config = dict(
    hidden_act='swiglu',
    norm='rmsnorm',
    norm_place='pre',
    rope_fraction=0.5,
    extras=['some layers without attention', 'local attention windows', 'shifted keys', 'value embeddings', 'hashed n-gram embeddings', 'an embedding shortcut', 'skips across layers', 'capped logits'],
    init_std_o=0.00403,
    init_std_down=0.00403,
    optimizer='muon_variant',
    beta1=0.95,
    lr_head=0.00869,
    schedule='wsd',
    decay_fraction=1.0,
    max_steps=6752,
)
Each number is 500 + 40 x the weight over its row's rms, rounded and kept within 0 to 999. Layers, rows and columns count from 0. Numbers have three digits each. The size before them is the row's rms in percent of the matrix's.

# down: layer 5 MLP down (transposed), 768x192, rms 0.239, rows 748-767, columns 0-63
# gate: layer 5 MLP gate, 768x192, rms 0.235, rows 749-767, columns 0-63
# up: layer 5 MLP up, 768x192, rms 0.249, rows 749-767, columns 0-63
down748 100:475532470424544451520476481479425494497514501480543530515491521548514482487443464554557483514476515541466490527528433524556428501500514525482557498530529507520481423493518510585561585554519518
gate749 104:575499542503505509500536517513513539532485503456504508505512455501516550571510589439493453549448473530475500479509447495578453554481535535495503476539585470498470464561487472517527480593419479
up749 106:529496521541468485482451450551547499532585482513538488405545506432513474537510493553500466516575561452488552437547457448514541458458499587485474521512480534500464478471487563461577465517481533
down749 105:530461510546460502535516481488558534479524390516468540561552466443546412519531536482463419517500464428492505473431423529429491421460508500511536509514469450531470447517519560509467511511495499
gate750 107:449482516450529558489516521491529472476568532474524450532495486496548526498480501505504575453523479492470478521588433486538497560506517506473455519579477523450527509530502529443555492522476400
up750 099:475559480469476552488478519469525490542479471528497458466469461550555542553473553596470478482485466530460521465486429448510509567464560484525477505408552528484551403498497515592458499490491510
down750 103:510496421452481516463477456509557470426532486479512498451460484499588479513485505480458515486510488443456485530526501446450510538446461555535403473472543520443571474466478511526460472561484507
gate751 097:479495505451507546461506502525483495477493488483504487465499498510495464536492600466540477517496466433527505530516562501514433432466501591527461464517581495433484525534531515495448519455487540
up751 096:554531543536509528488525587511373516646486521460503559602542556560535501445465480576549501558431479432453509547495477471485533494471491528483474510488498511445507472529555551494522539461434477
down751 094:525446536465512530430492419528503570526447549519542529538515456571490507470525556521511503592492406547420442500445539452600513540455461484557534503464444507484503531447488475476500494535548517
gate752 102:470547477421504453488553493422539555488481521565483472536498451471496471490519495489491440489516484575437486514419507436511453422519603524595515486507496479461579494524481447492533442530492482
up752 099:543496510485508473515530559522431454467518530574434474398538575513505425492496508512540506516580487511499514503483535447522499472518505481549459502480481465507511539499520530510558450548505525
down752 101:531539485515534496585460488567509485448443491516544484455448474442506453498493571529515512517635497542468515478463550498506541492540442458536446481497490569592485529555469489611410487500514491
gate753 098:508473575546528491551535531491411465516465498572460494532496374453540501555534432532452532456502485495519479503511527487504447539506431463532521475500422494462450532483515526527551515483516498
up753 097:502428536501506472407499503478553470473535565542531499500549455443498504541401575512467486469483469484543548424505565485511524540466480426471501446545535558534501543473472433516470476500509491
down753 096:580488483541473458528555505477460534471494503447526550403507467512481523567554579504460429516480547502445451451537478458490477520492475507537479443465450570527432496483544452444482474446440415
gate754 102:457482535532485460575493508494525542600541468459431502474526499474508473527497582483545456485453517471518561567553595519553491510521512496480460464421519480504503552483540509533451443472497542
up754 104:498489530475523546498502506508466480530513546513478484578478459535459608490442457579498537516507439447466444465467381378457512459478517477496462494551472502548564454509500578506483536513466563
down754 103:460476476532520522482573545460558501550559539460493480492510597503486462489388459530462558463519511510609536470500460497453550488519488506469442500455479495453475473505497488517530440439501420
gate755 101:447468531522519557459492433487501464525509505467527476531563515533569563476464523486457464560481473475416464451466470490531482559486477449515533500516471446545485443446503555455542534534474482
up755 106:429445435543524533472514505582445527498490483531459458496517595500521414500554563541464517502464521449412564512441516536460455490467539488465489451547531474527482450515448529540498456566475475
down755 105:424487389471434430508506524551450499506466494484534446410505528528503488477518519491438462532510448488544519517544521512478506496571506558473499549507488499505539501569503535480530591538548579
gate756 091:500545532492472409580541570514446551425471522534509503526577570477563420481457561541515499440547509463538530499485457500518469452458474478466555544490456541500463480513467519481496490487470469
up756 092:528529514485543494549532491523576499532505484510491551510561522471514456473489521502501398480486570519526542532537380578506482429485485546482576517482493470503496492429557559537518589543517496
down756 091:545508474612394500465501535476522563483556445514596418493463529486475557460491555492472570486538567495547432541561497537513566536564485468511516474542465529488480479583505539496473457506480504
gate757 096:497451466430512466482566580490543468575498498464500486541472528397550412518456439497509494520457466555478512492500531521501484511521510513576558557529459471510471416483442494514495526461486435
up757 093:440592505554468525480522479517586567447506493505452470549499496560473450466474502531516505572538519471490501525451484532562545503471403481449484521481502617491493551453527485420485550489516532
down757 095:417452463504515560475424546522520416470544496531474575493504475442552462440510439493503503546534512496518523536476535517541466442488427426496508516480585465474527514570525513495495475448567455
gate758 102:513521467535521510438464540453475529511482499519515499528440507512504507546506389488516458468535445496514567531509434415573492467478580525464468469444562501550502560458575546516563512528537572
up758 094:523518570455468517481455551484434488417494589487561433531477465486514447475490512508481448540489533553497447482498578459497445558485440548571489468530529562486452508457503541482514475481472506
down758 098:553512542431456517534505494460439501475554519492469493541482474501551477489545529513475504494502495500574534460539495466497462579489518568529505557412555461477473483478547478464448509473423633
gate759 106:507559464512512524512522477520449509576459542557468457496628489478546457527549524439462483455507561473454413434493475489477476555570505531488453460494477583516535537532444504483516513517528467
up759 103:574528491503510443511468410534404549449500574495463589475458508489490598526542455443488501531553507501525444439543575451432483481522492463512481468503510472532437514467435591483476511552488459
down759 104:494510424513463462467525426566477497527451573501491482510558479520504452557507469494581425491477515482548506468500427474482506516459514454400529487525461546528485450510530541504523482499552540
gate760 096:509493536464475496525533536438500525449483528519499498517445457521444536480398463552497436476456532461529530495429436571453492508526497523513450479511524561479523478503612390462509547528455448
up760 098:474453556503540499473513474514459513486480517451499536518484510531459514493472464521496485526479452475571520495598473504466523530465510481394517502544504495474472573461485505492481491538476499
down760 098:430422484503493568487549496495508472524566578494538419510486494439490477544487524601526495542474462496510474416531497523461509527459505418534564534502484500535512421567475561548440509480469503
gate761 099:515532641525409555501512480532485441484506526456490543494550489475508501507456520463495478487492469529499446428553544468520442532441506506530443594468460527508507501442536528473486492486490536
up761 105:486510539500526460486487521464503451564510504420538439549454530522500554501518503451557527482556612367461486447497492500548484456481489537517427538450576438516529513464530480515523447500576485
down761 090:490482531477396450446506539455484486493474517488486536505441493467571562473433552499530494444480493504524502457458558454571549473552538547465543531485500525521441446462449431506540485520428484
gate762 095:489460507532519477521486440545484511492460505570422488502558447486479502539459485490481458558520561479482516507562457452556555459508451511506512493499523450467495432467562485523531449533521487
up762 093:542522505498490550456551432458451537572531537480498508592535479536487538553480517532419576532479542471482560501520490450493481473497535529521514554526493421491518448470529530502446568526595431
down762 092:528522520494521523515408494538522521446476464606478524482538514564501404495522413447483476502465470414535469401477428472507525542472441476533476480498452431465627461488560492573478470557571551
gate763 106:529540503481550519573502484516527568458554492489471516552495515505460564489447471543484520479465515557460526523500388508522475445518508473465530485551545550581566522437425486500495529451502435
up763 100:487580538469475467483509435528573488556470500515540487499475505534512460537537541512524545515499486526480419512539585506531480528493507501515486566556534456526510597527492543582506534482450474
down763 098:467473507563486523498530552482483527583438512532531521540479491501495498516508577521443502505490481469488404482472601532543484549552534473466537491515444473546448491491505519494523507514533549
gate764 096:531423507464535497491492567511488499516525474467505574489487489467488492509523464504515517572540435496510438489473486437467544520517568619568455439479557511466528558476510431554449484537541570
up764 092:465516466540497562518538496423481492583539420450554470458479513587446464503474516597486518502507490380434517449517474604529484539483488536476482476511540484544578461496473452407508456568537448
down764 095:476544458514504479573541549512483452458467514490507547489496434462485506504514541549518499554505488497514472534483544552572532510557401539535481492468547629528494494450510494466480473493519579
gate765 103:543484500464434512498488457536484498482453540496509483531492422542528484589455516535554504526531476463521479576441515481560526482460561528522528539427453504526460502423600522578505542538486513
up765 098:478536508505509525504493518492438508545582472520443504438469478501478451508503488518483579505526539470439470492579515481483452546517538484479530526477462469507595512532437454489448451446477541
down765 100:564562527518624448440541458507501507508470481429455496468483541504511522484528461451497531465456457441527526441514564458537425567533493412473544544566384486511460551543482482515436522506530457
gate766 099:509471426474533509530505534518491450473505565580474491472433498522470591533475522505506529487521469487449483457554465432578523515451531520496491521543568469526499547563539462481525505557467523
up766 101:537488487537463517556477472494523525520405487485495522469551471529401524510537499521502437534556438523464542468472470532431533452569517553472554491587467529529504444475541526544468425494483450
down766 104:510520519489471507482587498440489513528539550475511536546510512498478460519538475490514553573443461460473527440441500541418540521523475467420506534515460512547590517480545467526534483521486518
gate767 102:448431474456482459568583496490499517506516515532498468469495519469527456496486525531518458493474456572505476487506542467515463596496467370456560513475478505490532531498419488508501534468486456
up767 100:530514507555476488477447532515459547494514531477449523562510499558483512483502467529508435444471516514556497496504548413529496512536539563518470558515522513448504488489558426545485467454575515
down767 097:537510499523502521555501571500517467495506539487463532554457500463515491505561496521500516481522539504534509433459503463515482440502530525461474503516484502480506551518467543585610479527506513